Weights of a small transformer language model.
Size: 14 layers, MLP 1344 SwiGLU, vocabulary 8192, 44.1M parameters.
Architecture: RMSNorm before each block, rotary positions, biases on query, key and value, tied embeddings.
Each number is 128 + 32 x the weight over its row's rms, rounded and kept within 0 to 255. Layers, rows and columns count from 0. Numbers have three digits each. The size before them is the row's rms in percent of the matrix's.

# layer 8 MLP down (transposed), 1344x512, rms 0.0284, rows 271-342, columns 192-255
104:113129155161096079072137165149067098055098103137118121205172134142125110103083115077117104105125103080109134172127126188101128117102122174166135130120025126118081086116156147115112152109126109
107:109135098120098177110126146138189107151128131084078123105085133155088129104093145096075146119115201117128152169071140088142105135139167125102111140142086084137154067133161125078121130119112099
109:104125097162166129131172130177169085193145120049170130133161208089101112150179164138149162121130112123134179138093116115146119044171146104158127130105108203121169127077150113138134077133173155
096:085106187057097079128114131153117147199158092109200115115132076114111161159143094151133105140151156121144095125157178096176131152134115158092116126134133149085135112107053120139132112104136114
101:098086134149095168138133186081112158150169130115154138173133118158120117178142159146165155143082093145155105151118127124145150109145148098127096093194142137143122143120189124102101078139103120
105:156100151101133110152104172086129098120170027146133089084139103055124086135121092150129115101124078104094110122138096174146115134118031079114161148131113139093103114120112125137061159173172168
102:130160201206204128113080125127125102149104096111132093152154152184110092151148093061082114116149124153131126094133112112102138121122212112137084114123103194114155113115141162185148121084150145
104:154131047071172145124116135137103155140110127107077105074119168083145100118095122117106127125154095170126087103124125161124117143098051126103124139076089070126152087156165169115130104146120192
091:116083165186117107138119132123193070101155099109108211095110128125085146190160074130144142109160156098140103185097161159115175145098120184160105127148148097185098129151149134143141155129155102
103:091132156124127165179126056118158106148133116093203152108127103153137119168124156133153154119154084130117131134121140124202128138105108124163084161124104141132126126118124055134130152067157131
101:225149118139106092126160165179150084117111162158144159115131142122060081142125129173169142169093147109173143148154112152157153136089127133103107122118084190091146098147135129140069121116076186
105:195110145107132192122069130153148126116139178099105120145113143095143178106163154133175169129184154066054165133122085140098162082150116135186113132110123137141108133133143129086089135194115174
103:080151083132149082134160154142131110121103127182101122115108147160148182129135156116115161167163104151098124157091112130156129185116143115186094129098177117105144142123159137069138145107083165
100:127160127118155123093130179132097091146132138162076090129097105191138081100205103117107132117124052055132165158134114160160191131171141095089099139175127127171074125145105126116139105148136175
103:162129139109147146119097118104162177120111125093137125072158139097105132162161189121116133122108167161123108158116106056192138149134088134085115147083137126133102161123143139122089148104148123
106:166084144135141161144128153105087079153141185205096133103105167153134104095148146129147188217176176063143152139077179120126117108120099140110101117205166122146120100136194180177065149162115070
092:147187102166112165148150077149126143144126171144167102129093089136115129118106116116154125108130199158074117063132085114171158082073178128117122102096143118110145106125095154080163124104077143
100:099138135157103063179100173164116119161110129176131137128103115167135058110155072106169123088111122133101086173122150099115124201066130189138108123117114090106115127082030102174154117060099129
100:129116162163119129206103075130133151178095159124177132163196080111097054189116101088123174118174184097172144144095096129056100118130107145154119121141087082134139089157095108110138097070158106
104:063127213111145116098099126142103059153189111120157108093151176149138124185161085104184127111080146183137114131168112098051082135112148081103166129105044137114083110070150136171085137107198122
104:135151103135121188125106148119040125129113136126094102175137152134116055128167101164126156109108122102126113129143093167114121103149173102110122135098138133091161120128110071126127051092177108
107:177147160167040140171118142073108173174126149160159105138166111121205150150048167133144153092096156140157112102178150152106104170147085067167139151193199118134115123096097085104172113031095103
100:170149114154058144108187110076108188124085100082126178182142077104132157105138166134112099079164157109091114105159169076129125159082129140141112106114177102107134177095103116152133119110157093
103:104181150196144142100115126193118110107108123162097146115108095109131094146208136128148151074114163137122083176139164195138190145108122107163094146070097127088140153076132078166143102125101133
098:186096140128214151136101153107143170128104131149096123144133130180117195117133097189169124091110172083128082110056140113117103156191124161157117153186115118140172122135069086085115138091103085
100:215118161118086093134147107131145125132125113128110154097154147116129103144133138093177118126107085131086114153196185080159082089154100175139152117081142142146155112101171121164127119138117155
107:172120134157184188150129124148061114138135123165060097111162182153139153137087131144138076164132133101105133093176123193143124167122144108198047120142170113147152163106137130049185115102121139
104:072107143186151135098129107157124108089157100150153121171162110118125075082130085113105132117105081178146095076136095101161093147108094156131146132094121150124079085089074086123074164192107144
097:100131132125144214149101035093159134148146109134129089123103122104129170104097119108117156118157055110099106062144139105161121123143143138091146141130132127118098095148175090099131076090144060
101:070186118116144135073140150116093185114141095116100116101106205091154099179152135108089116116157118129081140133165142150146161164096113157199146120099098129132145175088152127173120085122128153
096:160089136122076115099077075158125115138131106146115144140135119100139159100104110137104121149081136138110093130170090150121097126182107164128170118133076140083083148158112119032134135107123103
100:114078127141158105139099089071098090184137074169154138137141186159133135113119110107105178172084113103140153090126145119092133198112122158128111123162101122111090143140172093131100070151097156
095:122084089141078131160142099176131141198134083118090073086110084114136144121109128155114144117116100111155147117143148106113085134159195109104141152134133145124050168111190070108144114096119115
098:180134239148155133127093083091107159122137097114131128131143085163156095140109159162120100136124111128145109126088173116176144128139100093172153093119144094116107095210109158121157102098133161
099:112110091068108096152154164176130166087115108162147100112155062141131111137184146101120127173161141149097115125132113135080214159094055159196133055089129095120078102124100125102062119123116090
101:122125145113115197153138106196164086159165144125085147125151144087165140128106074138081064117095123080119146167186158098113121156158082184174137124149109114146110091114141159170059111116089119
091:098137127151128156176156169151150182126143146119168154179201126076147139137096100123141085076087157135105089163145151146082088113124116111180141208106129122130132118156158116203115070071137104
097:091128107137208133151081086124101162115161137157111138120097060110166113131073116106117134134126139143074184168131097141145115109154128108107156117108128073150115129090144099164109125113183107
099:062137177082088149112124149165154187128087102114168137121051136110157117093135155149077123083107134123121107120104119148173091162175136069131102146083151111118128137110119084147117174099154092
103:140163165069037100100116108102178161151106134114100183128175115157148054100179112132143118087147095134109175099107109129140095105125099103058128167084077171183145127159129103171135110113138130
105:090147128192119137130177055095148100140105143104138022127208142097107114090117097074126118084078082126115143104072116104129118109081131134112136144154132109084132104172083091163032123149181150
096:173112144130147094115161177074158150105099104166117110150122129132117107121142082160086127125153122110136134113070127129159144114142133075092079098088126160114139096119126182133100091136134136
105:153097082151167142165072118113101120134085120150096141186163112137173101147146136201183129155172110187117140145098126172154130126126168117089163097143102145147151145190166169168139131139149122
099:155175170110162111125141137139156087180158169132169143149136055120135175158175107127170146119145159175157113178111097148109118114140090102107210127137180102104111145202115157144105132081115137
106:139165124120131119209169171168087051148125143183160033100107161120145132146179131151149142123134145117130115123165129139144150139149104149145169133091178108111145140148144117079118153088129186
103:122081089086100163093139137052132119180119130079122097157142113092149133138060125119128108086098178127170110116135119153146129147192165081123120115076143101114149141203148129104151200089116162
103:130136117115120127116148152095167128176154137136168135133117112120171144128094078135190153132110148110190106144139136117105132103080069110121134103170113105103149158163155162127170167096133098
103:113143129113135131175113094149165117225076101103140179069133145127097161148086164168124170069131158145106150149085094160140137131102108114119073096079069089122102160106116113075178089158138150
102:151148119115166161078037189104243075154118216124149145162129169119089150143135126175106164104157115150151183116103214104102197121158088134133156180153127114133166179156117115171149093110115125
103:087054094130082134066116140108120184187145135135168101115132152187137094131134198149096184147102093111106111083102104152105171155140186153154150123130113092098071123132114102075111026101134109
098:167136104156148130075174071074166111153137101155141138163157121130119061103085199135082118123133068125081185129117143153070104174101163116071133090138125120127171161122195135115131106138125186
096:167130099187123112048149130089145126049146095148117112105170104113204165077136140161099161122095123114114060081129172088069120135071110161140133097184151128131158105116093115126083161107146076
100:149100200051114165112167160061108100163135115148170148158093149167112166012176108111124131120149128157092118166102124151125119079124151217173143133117130143122111122164122133096103110133127148
104:113144188123134161131129145100134151115121142075150136106113117132133135192093136166091141137147122175157124084158163144103161131127138077112115160077138109181189140107125095080126153159185158
098:166200147033097169182080104144116103101166162143125189132117107102143104110103127116155073080130139167105166123140085095086133156157167140106130138180156118167099090131136122155148111142075132
078:110080111148119093078142087053162122145145138118164155141114102170098092097102157097096121119165156076137199134154144172101117105118131137128147105192122170145142158140150176086128089116169146
097:118121096079088104140147113143138146130090115136116143183134112166214127112130140114109168116094165127125121065168187137109100116136167131200119167134101183144138132146136145127115100131136156
100:177136120152090108135073090123158147126110135136090101135118166141140117166133133117113119104116093090124145089112133120110172102139157185046135177158143100117132164166120108121138129083082137
107:066061203127074148153104088138117105114154113112146090138107151132128165151063112103158112195156118123176185104123070187111136141083175115160142123128190098087107114159161158074079137110108197
099:191101112134171137062140117121144041126114073160135166103100104155143162136177114074116157094047128142137081125111163130082173127156112134105185052137122088144172154086128101102150135116120090
103:092166087116080179156166145138118130112103132158111131143167108157137092155098087067162074122081109153159167109154139108102156126132169121098110169122115165096137143178119153150130120156136084
104:087177108107096102137123101133148092134137104193139155174138107121129115102129168122050128135080147194112131064146175129118142145164094175105140105152132146096159204122185144079164167109083137
103:152141148160140119122068146115119141131103098144124127094168132180165139183183063098175082114098083120117182130065178096163084114148147106178137143152089110182094080128169088137138062108126156
099:117129106167136131082175181092095113132064143089134116114082110066138163156080133107166125120150117124140107101067056137128099131113153103099106135112105165117129096087141164153140092131155091
087:178088124196127094091121115118233144123051097136110049179113136117195118166191166130155131116158146123125032143142138133110123120144056142190155128150108152136123101105145125135087126106113124
101:140134054158145132149165175086208113161107149107073120105125114144168121090137145140128189099087146144065120131096095152177124112140099127130106080116135103095068104155098104124142116145043101
104:110110133141106123135145089159147131140078175129146120106088113155139151076097136135085079152103147134165119123166102139094146166111136141080070161184139122151147130074159140123068134111117138
103:042134166085129093173142116078106128149195174038085094093156125078102142157161106101143164117126122127155083105167139121110135114088179125098112154152142128110099168078135148149117145076123110
102:120130170132155093127100154080171141121142153171151118113137093119151094224080185149114128079079149121139141106168144103104092124169148106153141148140156121074158087158098124173081195150105144
100:082189132092121115123122136129107128115118071097124154090121127126139121136105119142115107173081127094127113150117159111143160153139119088149168079083157125112116126123166133088154117128177124
101:131155131132170127128118090168077114081186113138145126055093150088182096086175071092157142153118125138112144157103134118175134167170106111100165107063080148135148118098153159135151159119179169
111:132089102103179135153175086057100087126167180118153179135097157129150066116215130137119139156099094130179191200164123169149173103142157131155119127138186080129119193156134071145145141070074119
# layer 8 MLP gate, 1344x512, rms 0.0516, rows 272-342, columns 192-255
100:091045133106159117091145130126136182123159126119141142183077126104089122127148134104150100111135097087134115123154119133089131166101135101104061109097134099218130092081149122115128090050128142
105:155187149077116081059105145131135176134115134145166131094121162130141097134116090107091134138133087111097131187135120164069171103120139155168123107108161160145098131150125144126187103049099089
109:089135116133122161111103099147149101054137097176119135108146167099187175125153089118095135091114185132110151104150148119149138080128135138116138153134105163113107138118177147127089153136122127
101:056140150129179068143168037113136145110102104137128125140149132186125109110173117115144090069093074076125126122161090114092140110096079129176158108137139111161147118100094100152157116080134129
101:123136154087159134084085168119143137115167172113169096218108141119105137111144118132164140133143147151094141161113094162089140110129156134120166160106097084096144099143121124061115122114131124
102:117098145156166143102160108136174127169111101137127071143129113134067070099182145129156088141099086141102133084144159190123091076155142109213070100092131133118099142137086086104147126165135127
105:072172126153121078138083121080103110129151153119133124078119167141108136064107130188080099109067110163125139109064154202095139096113102127084152165099105095087135138146172077161182140179085093
089:098167188133129131067064144145088135142143147139171102121125162165098094081098146093082067114119117086155162113172153090099125136172099129097203107070156161131097159090092167118164129169175138
109:139181100099127082171130132150130052117115145114172121121149106086129111074167140095095139070145145151119135073085121165102140056115127143179138136148148070111126144140124102080052107093152131
096:180152139176117103144110168143088137094178105152107200155185170098106142114082121127112086149144135109117137158141109130095084145152109145121138125155140141103109129116094167168169104126067075
105:074087108145165118104115165092197093125086145136180060149131091148098064125175107131139160135156112176127126108104179166137126064111140094139121112134054106155069162169119120151113099125110103
100:216193089070104166153122125152134076192070119131140111142102077099153080120081113202126083112144145117134175158152102088181171077132073124109100143100097086128100102160171114172169095138118101
100:141113118150168136131096144165126097085124119161107103158075161110068130099174150109075126180126093133121163129173103157171166090188107164178104104083115125108165156102166123130157062078179103
103:132134141113137116068118151166084119136140145104158137125123106133126130170108071184106088141105139081135106057136175087151126153170114107156140187123104121084101109123179121197128163105133124
101:106197191212110162109119124102084109110151151106154089126118094068173163150079152164178116170174098158146159122082106131202139112189146099100107118128107173116123174124160121083088130122162182
096:101132090128066099111094055149132136184087123169074098108137092126139120127097084153105098112147100161107144170108110174144105125156075138091211177138135084139102179153155108108105123143119093
097:089148130060064127115164147092154122052076137101122113108152148094119154181120088208081174084114133088166112155121105210181160121162142131127149108127120016086139122138137175102078167140118128
101:158155139112101091131108149152104078082203184120087110132089140169140035144168096149134136121123113169153128190089110193184101142132118119146114074118172098128115100129105128118193147079145142
103:166147117135075136162080051165180132117098166133072100114123149140149090137136166136124097173134100137185200137134105083138172077099129105181102113112174139083097112106079136129179113138167135
105:072108136100137127103116082146119149097081120128145177092145139077066150087136091197130143088156122144142145123145120159121195087101106155150101120092095105111072173125118064101139089084072151
105:126135126151091118184109091148124101112169132151091114118098130103122079172115147071114136118089167143135107117104165092127165109142124088115086120137153133170124121084192099106091140126083124
094:129164093154151139158136115116141125065187154131091139088175092158150106127176082142149095192066163119120138110142182130166125117147150140121187191145157115154168168116139176136142133133138100
098:096125197118147099154164088101152076033116133193080179141034075124129145149150124153121135151138125119132123138142148117157169145174143111184135167112126146135075123112142055115115101143098110
106:111084105110100141120112137115107075108098128116095141102125099141143027109141128138181106118122083096127162118133200079167147142139167153192159138180104157107119143151117143120162155133137081
108:104171082155175180123136182111078147192133115141184137115139091182146165099176066189117149162095178097177135194062077145111139121125148087157108148171153109104103156125131101109154111105123100
105:061142116127119138140147112098139129173164141125085111113149067164140108088122162125115143111179102154110160113189108123151153123166128169056139081136074144114094108116108148141131138159083079
102:162149161144139108128088112165056087144145141153176136107149122121138142071135095103169087088152169128121158172160140133090184093100112123165164126124091135103072084149152086157144133106131115
103:129134106103118146117150082133059084087137179132075103144158110164157137059146118105062114076152155138160095133077096189146093124123117076158105124195095101133143151082103098132136167156097154
098:093101146161166159105094053188154125073110088123064096190092119118165136133098104156147127111110110103129087064092128189181153101143098099121195125130102128170142163193083090093158118152153088
099:125102102132129184140121088148164185177180153138129068148172136082146147153164089143147100090128128122170090158164096135174102091097103147153139133098129097122148137095129156147102108146124121
096:135124155149130127159139085192171137143137115139153147133134159071165158108147084116121142191131111136177130067128163110159108168134073108116131145158160088140109071155138107192158152144146130
095:153111108139105159121129121137162159118109128138160137127156178165134154181124103101161173088146084140098106168181106120121158165123168174095115085143116106093175099179121106171115119151133140
096:142161121142092146194074084073094105173111119144109088142180107077119100095169053127134080170100127083153185160106173120115186149173172090109179144117104097148078092115070149090120151086139132
096:104172078124112155157123127110126104095128105170157070135131115141141175154092085127063135150102087096116163137140085132128204118100098166114126127062087086154101146097158123135144174102116187
101:111112108204139107125140150084078121117142083169130105133129098186152112138131107173103165083118099129091139145141140132128168096154062133146172124106097133095145094124122137109152074093121149
091:140087142111110160120126139122137116148160112132113146127165116172106063091149193166142116125169126101118184175175148138176142056134147159127131180119089147176129157136099112134169116172088122
099:125178133162147163118090125078113165156096113170127073169142138172079134144137102088126108145128129130117155110091176177155129062084144118105109134141170113110142094150110091074141081171088132
104:110199150136133128120187115122107184106130146161080107181139112152106134095133090127171114164113100112127113089176114151152139033116124082117139089092091086090160073156124081127141121144124092
102:111149144086078105098148069139173117091101124167208122113088155153105178122166064090133067121156126085106135145139177081141122179138090145120142127132102183113116139138138117045140133132154078
103:096166113175121141131167173103135153132194117153135101145154117142143097081131104132131156167132177075087138112154136068115134133096067124101095141133137177099126171142129123152134073149094080
090:137132100179107105138110076184109129085119118174093093112198145138146166121072147111122124080162165120126135112117143112095143144104083152142078111146045137108050164134089135105159176081141167
100:100145125113153158137138148129114102125130114179154172135208092112136101148108154115134149077117091141121109127135151123139139075085165150171132165147140148117164096127134148103044120160173123
100:149098152091107125124103094134093091162154158185176143114096162139145127062187112115115151063155150122129120099189119178122159153127098129123074140203066127129155136160188099093105136133080117
101:082144182132116112181099150127146081140086173119104097139149186095141146113147157140137071088175139089132166155099157146092098065102093087094134110110085148119108161114084183151096101176145028
104:123140133123140110130102151186143125107102138083140060099125131120080136083177179120127121093156073127112079144152125161117189159110125117164109079151123126151139152092142158111164133041142166
103:065080062114144121146154134128112159077106120161105079130138064153149094091132150144124092144123179164100153141159117120139095037110150110115184093142117146168109105059073139143142155106101095
102:136132159126129090161156136134137096077165152141154114141113060138180133110169109115141142116145100094196170108127153087077118102127136125179110136143107092149129095054214094116087082176108133
102:117158162166131155120133110122126139120102081180078142143182064169137148091106121087125096138102151112126157108072108159223143152071142194073098111077178131140133105105083184147168106117164117
105:129121163150152152142155038116086131158168147146147117132178154067153125131098175103144069088149156088141170154126130145154153165148155133166146068114166112130095150117152091166108094129163080
103:092196178116141093122137205098101162171189076118114125096146138090095145113143053129121122167080123161194152122167128087144135141153141106113129165140114134119169132054116144087096118128140121
099:153134111103113147118157099124139164097132136174116176073163087112186160113167068101145146156108177169132142142150155169141110144137084164212142161159060083110094133115146104095177151149114074
094:168139125142174137156115146148122138146123179094164108125157096123160142151126087111165157104140098087153060112176150104150153151137079112129135138171147154112158084087162153153142166145150134
105:113152097133147119099141104152167096114159141110118123142111082134121148127111092102188067128124091191108174151096117085082146123147145104189094150105089129085124154057129144078130086089146044
095:114107096087175144166200094084112165092170129140146142133128138169112140090185103157177105102159129077119184103169172165146108083150101133108160090184079057146082070102167129094189151116120161
094:123110161090161122140160152117081102080143063140114074158127111142113149187120179140123119154146174107092070178073093072120104146125126124088142062178108121146047106157075122175140123147164114
097:106153160102199102104147110098169098149129079130124135104122068149132155141069142141143146128086130130148152122099135131138165128172117157166120083146168108123125160172171150119119121137077156
105:183168100166105090174175149081109107188097090128095134104174148151195137086154162125151150133140159139149187153130104120138118133163146199150137176166141150116177096147122106163076118105148134
107:129173143148110142173141081135120101136142195190156137104145108133124110139135109108122150093150104076096174140165145141167154152093069140062147130124126111050101095178144168142128051143185124
101:151158097147116098122150110122063092122114098163134184142183135140163116087140171097146185084088132111122196144135100152178149113178121177124128105150124062111186123165112046129077147124132097
104:113142090164137063132136129067124073081099146086095116084143092131088105196158112104077145098196122173125186078183118101110118107133123168112141140114102132129063151073155107175117184078177085
096:107094114167136116076146095107143102098091144172130115192102114157095189107112185152080076066084168126141123176092099116155088088127145162163144134121107088099116116103127155121102153143165077
107:133158187122149145090161115066141111155129174096146106103106044138108127148166123142129121128106059150118125146111143096168119119202108158150102152149142164140126133130153091152137067107151098
099:125130123114125113077156116073120116158075177152113151129106078134159115076153107112151135167175099137093179143128099139127133160116117113113189137125131151105216133133125096116074050166101103
093:170149141059156151149135089106106167156170152142153127163109174131173090124113137133095114092111151176144165058149144152117157113104138094093134028117141096105110163065184157136163127158096156
102:134169101183181139144093075143125102105092082123155096062158116085111093147156141139154173164076147174125161115108156163139138141086145171183155054116130075162115165123107191109129112165179131
104:131131101144097131119101077122167118077075115128139138172150117128109113086156140159109163042153095115100097119107174145103105073169116176170160171126088068070151149156124091086155169099130151
101:111088156133096101095080070136114140102107096141127087126108149168159109128145148046148114081077115064118158141126090182135160144091080122146161186159153108148091115146114132118151129132121176
100:080137090114128149149071119197182176159169080158105152126119157145187113157081088111080153170072164144110115108143164154100145156140106130159067144143075160117151115109094136118177148151140096
098:125164149107099106145175139168163152108131125082149087188117127103157162128124098141127127153134156095143180131139130148148155110121127093101061108140101035122114146095104194165181088131098161
096:122076092202185125119105167079113153137151124124129119073095073136110187125066141192166094149080141129114165121111160108191159154172129163166052161130137192123180118048079121110154098143124151
105:107137194125127102133123126079121120146097128099141176155163130100103139141150130173084129152148162073157159111154135158145114169156122148179106130081144103130099139128151098169117120098158106
# layer 8 MLP up, 1344x512, rms 0.0504, rows 272-342, columns 192-255
104:105159092109139122138114124145097100187143100099100097088105081142116179129102161102158121119125169134174127190079156118139157103090102156118165123078108176154204135118103076152072164162130126
106:138092104188135107110162135111121103119124166151150089125152211121144139087171160148126138134090134101121150072100114100116172142141109088168145164100065122167072072126123109163094084179134113
100:183128110118115144170132110154136073111123120177131068127150152127140102149171112141066110120140133132055119088110168157077102106163133093185161130151115194101141129164131113090161106089103095
101:106131195128161097140208146176085171117165131141190145118094131137126125061163199140102108105161168123100135195096152109077097117104142181165179089131189149117118148149189085148135145110141126
102:168136131119070156129155114162103127120135097147134185130172140125140152175183165090156196152143112134079112163135115141146130138148133153169142173133093104097163167079101122168133102113098099
100:118150083152135110128128138145113107095119079099188115128095185092110142162081095169203101076113163110109152105150096168122181119141142108158113171123144158122062149093155078104133163180135106
102:099164120160107118104142091141126166155123135132118102156104139090171134167140104073127165149118093085119171086094161152102129148106052136099148154162126123156072123186176082072172106231183162
093:112074134134093116110145131136101081085078114166139157082132178165092112152161129065143142186130076118073178167163155106153099088076149123100152172116158120170117151171127097099184131086091195
101:085170120081090161162115149113227132170159135103124167147153058175098132125137176168149128123124147161054140131118093091098100112131112123167159116126103103137111077177185093097155130121034075
097:098131121136103130092090097160135145165133160100058135072152086137155177170086150096148115124126091117158110156076106138097149161164145124140107151045137107129138123146090126055091148130148151
101:112164076134138161144104112165157109169145127113076139197115134175125085138125123090116139121095136120153114107097154115151153103118159112193088131095120101114126151147102051140127118164106162
099:151149080131133155150108180127101122102193125118074165122125116138189200103095118062138177134161052051130123188097147169120122144110167162153145131133130102113097130112109139164107123080104130
098:096139134102158163103135141093117132185094089099126125133136109119159146148142088112094136113108122084143150113130075106121115099133164066085074123171151118146125084164153124130061138203117057
100:155142112121102142139092111073149137072099130101134126142114091123121109096166156147139050112157102099184129138109123111111153132093162170111210145122154155069092150106082130131100143156090143
103:174143136152093118166126170157134141064110138152113094104102137101129155093141132105191193169084071123152138162091135111150133164176154088108165098111160059180132135177142118092120176115111107
096:131175092174149136099125126155059112079115147136120147120089165111068140065148134072177186142130076083117055116166147099133107139131140144175120081107160151140172078150078102111141141148093127
101:166090148108089162137201120156093145111136143093108088130110183101090139113182105160128176123153117167120108172050175103160147132137176084186113062160157128138169129104085138112164101118106113
101:079139106145140146086119134177113096169140137199043130153155234163163092105065142126098140070120080139098090152171187099188109105119078128064120144131190092124142134121107138145113126140129085
101:133102072139088143133162160124216144082163142179087096105100116137117140086167112132145122098113157111059118079116078105090176086150091135134094133123150151118172115126146153133114106081116114
100:124090134116137152141146078126104149110104117168151110135112122087114096176132090099176086158125124073104090155154130098166094179100123084136073056201150104161136102061155182166115057052122170
106:183102122131109132131118126150099180188125162193171166131158103157173151117094160168126108095089147067096084098155094117119119134123111094164119082088140090104171110122134131113116111100104108
097:141088094113153160113089189143159109127177070171108112135160064198136132153137102103134089172126176064132107147159187133132153100118148107150171168179144177123152170109156132164082101102093164
100:095162131159093107102114151180170113074161092153122106142141085102172111120141130168124145103126081103104106177117090205113166132092108087118172109136098100106146155168152081167140175079121139
102:188146094114179112109148065089115128123158171124089143113106087139083159178164128107107195068113117082064132149071103180158156127149134132178170099093118134200104124083186131126074191167142167
099:087106117157164145115157122067160156171098182152088157127158039123163184132121130096095139134155175167133128136117107096162142116174116093086079188150157126161124083114029147117149096128111127
101:087073162112149068204149112160123156137088172170109097130133123124150116125091140126177151125135104107051126185102132128120121141127182166147109112138085130114106156116082121117170164153144151
100:137141168124158116092179156148133136100146136130143166125168119148105125095178078139145079104144085110146087195087143146069120072119154074125115096169146168092129101134136096138114158078090109
096:086102166108082131135109067109078067105080087097154062129131103146116109188109074145134096093111105159146131113099164100135143131108171123142120139104103082115141151168143128120128135176142099
100:134120168138156125158170104108148170145090167075070142109109118096108106183120092156165146137156182157144162152105063155102130125108132183106117187177110141173081131104135097093093099141144111
101:194150146160058127137135129089148102145127091158146116146141174128098128136141186163091125187127131104128174096121142103139124143114134136132116156145100163125137108129085163118165155104094099
100:111144121122150128102127087136090097107138112145082090181141155194149114114178196151127131131133162203087098131169074108065110085065129072156083093110095058156156133158068152179089140146149137
092:133106084145184088113086111137163124087180150085159106142129089149135143140186139121055151130142122113124172147099121136077146111131072147099165117237127165135119173134138148112105147090101136
098:100082119167079161140148088066118126120160160146122123098111196152078149092151188096197087169119149142114095155145115088164115104135136113161087114098091138141097147183181121091109163148135107
100:125129110136134142078162108175101114175078100143089109168110082097136125136149150154089192105126069158071102168152122153156103139157139177108141118128155105173097138086063094111136140152182127
102:069135089163174166104112145166136163100142127168073131169082086196112115106160156085153154134181141114107078136102112116154107120134148176097161101184076149093069127126088074110102108116118140
092:160169164128126204098052112067084177171141066117146150166110113200151120099119135124114104204106135099086111141113135179155130086126125155086140137085108108165137063112130103053136179154132103
097:157083140072110160102108147158110147139075152092083179128095143127089155158047091175135157157110141056129095191102150084130120130143192104100092167109101174114153079135104120143066145099153125
100:098109143072095130117119155185099148116082058182102169132167087132149093176157151088076102110128128094193147131136112069114126043108162142170096093138103188120107114164147104127114148083166096
106:147099102074145068091089156105170145069169169151101103137170105133155107180116133073171133105122148105137117138159119132151135129068063106113151070135119104132144138089125115104120147102101057
104:062091161120111098129118130169200141135089132095114127084159125121113108096134116123163122096095112106066092089124085149164120102168140126108134082189143127184146106084164138107117121126185187
097:038175161163175139123089114137122153156107111105116113130091170144104089050115192206115143180123159135226085138104111161121079113139105105106146173059095101112173162096120127114113094154152098
101:152133115154124072119116184126157100094088102135115089160125151108121110151101155138119133103099170046088137107039164146138202191181115188147139102155120139153154163150086184168146106122123138
098:092131204120099123121155154077167083063167153083110167136189143110174125157177141155099124131144128130170152076101123147095064101136059106187103081112135153153102140150153154148155121139105095
101:114079149127082133107176138100134142084159140119172091111137177142143128130134105133070172079089111140196071137109124167158095089176094116165119136176168125164133098112148143114125088131166080
101:098092115137136132100165109133110175081112071192174140130178094167077131112113084144149151157063133120147129163084074193196038141092129113134110140096164138104144120122192101123085139126220127
100:139132106120101092139125121087139102138132125133169099141115084136144138165112093159142099123132108110060147186117095128086119138159145152088096095164108124099094167123111111074165068139101160
104:163113108119136122130102113102102125142154154149170103169181136106197140158109160123148155073084131083183132164131160103067107125069121083121146102137077129084114084095185155119160063103094120
098:115164093134140080116107181164106110122130154140214120108101121149155108121086128141098114067088126199148125153146092139176155133171138118146085111134106166118084054085127134169110076122147100
104:153099069106166107133162153134138121139127103146150172082087168141132122086083122096111147146125153109098149150154082173169131203106096112147174082122114022165133116147137084137168097179116147
098:095119156131160078095133100106133135119108081103100102117177106128160096138099139135114070091140071148081088115182114106095077145158157135159160114105100099092089161139129139141113108120143089
102:122144149095082116156184119133092137110163128176142175152131168184089174133092165131095151136106111161171109155135100117185076094093134106117079160146137094097126138115138087116091061112172060
099:163129151097110091147160180101173118124086118083060113184103136121130118195088076100090108085080172111122158181127182126114151173102121092104127086100137107140143075143136098109145105075134105
103:094157165136109163118106093172115154081107118129153137132100081106119167072119195141165126181126179110143166174127124132163097083166072110085155055124114147145153105073119102138138105131109132
098:176098111179142134122088144150104109159115177138163167142163099167119117075083089141126164124143097079144148137109165122171128145088175092138195191080101111120147086083119196101181143071064093
096:145138117098141117068177118086118091172141134039091124195083095138172143145097127128103108103185105100112129113099162142120109144145167113166143114081069098135157159116129099133140134120103167
097:101114121110065105149157114178143093134108084162169074091136144132102127106140119133093137093076124116089092171149174073162118105120110116119099219172115083185135115142098139113125128169116154
099:178089108121154140116099108155060097158152083093091156173096085068175128146140187140163093188130151155140211096133091091140191159151105185152123174140126110077110088157161118138098130118064151
104:145091142069177167116109128108093124141170137173126183191120132141170159094165089168091173150152090145117161180067079169123114118129133097121124126136159143095087077104140126091121142122085161
099:111169106116144104177141093159101147102082109133124093127147149114075119145133179136105122118097138144115148148064116117112137127085136088120185095114146071090090120112136151137127112125161168
105:156169120128140135150121131095096132093123114045105098116132094079177111107186147175105128076152095152159091126151195191132102096150121117134092151138141126101150134162165115077121173092172104
101:176100097199161148058159101148164151154136146197099120115149090173108155114130122089113192104190117150129113116071102136111092125057136130107123102168125178175078117063093126128167169157147078
104:175098111155153116161157103111108120131086181179128121164111158178122153091181087114199139119105121135154106067107135152162086115129104152135073148129140084144084105070181125118103181122193102
099:115162099146118123168108132120150133149092160047182180109114148124169074171154083080104190153104168085113160135110178180167175145131177134145140214093073111145156069168141129108085144128117098
097:069125094090196124160090095105068133102099137095154117097156136101145113089148171137086114136099120099138145132092092124102125191105185104157147084170078138174183090150156096057151143140161085
100:090067170167108152085116111087064163123110184133099086123133075105165072116084158142115169148104071142154109142147077080099110038139122121114110114159131108088142085095129089087120148101143189
103:084129129118090147092150132091136152156105112114111142094157082142187169116092158131125097151147045136148112096128146159116171175131109115083175160119104185165195190114129133095105090141121103
100:145113061158097200151070159098196139177099160170080086129129099118122176101124103185120105099095153123135132172178122081195158089178128117144128125096103141161120110151087163111155149143060118
102:166109185142127130139109094051149097174194118180176149124179092102130193151083116124094154071140176099093162098137156098111119126154138122113098103148165114115128118149117129133053156125057190
099:162120102167134158077107083133111143154166150187161137134090123150096093146168172123153137072150081162096111060090104125162175099116086201094123154070161151084192155096143087093135129130145135
100:078149157113166123178078119190081161111136178138118133146146150151167151150205124140068139154127077085103179121091147164133123119113129177162086127139166141109115140085117109140135123124186084
103:120113087129135129177147085140158107147154159093099124202162134152153126122130172090157145134092099119123083151171153166099113124182095171162128116175161148189157127113176077099136094168178112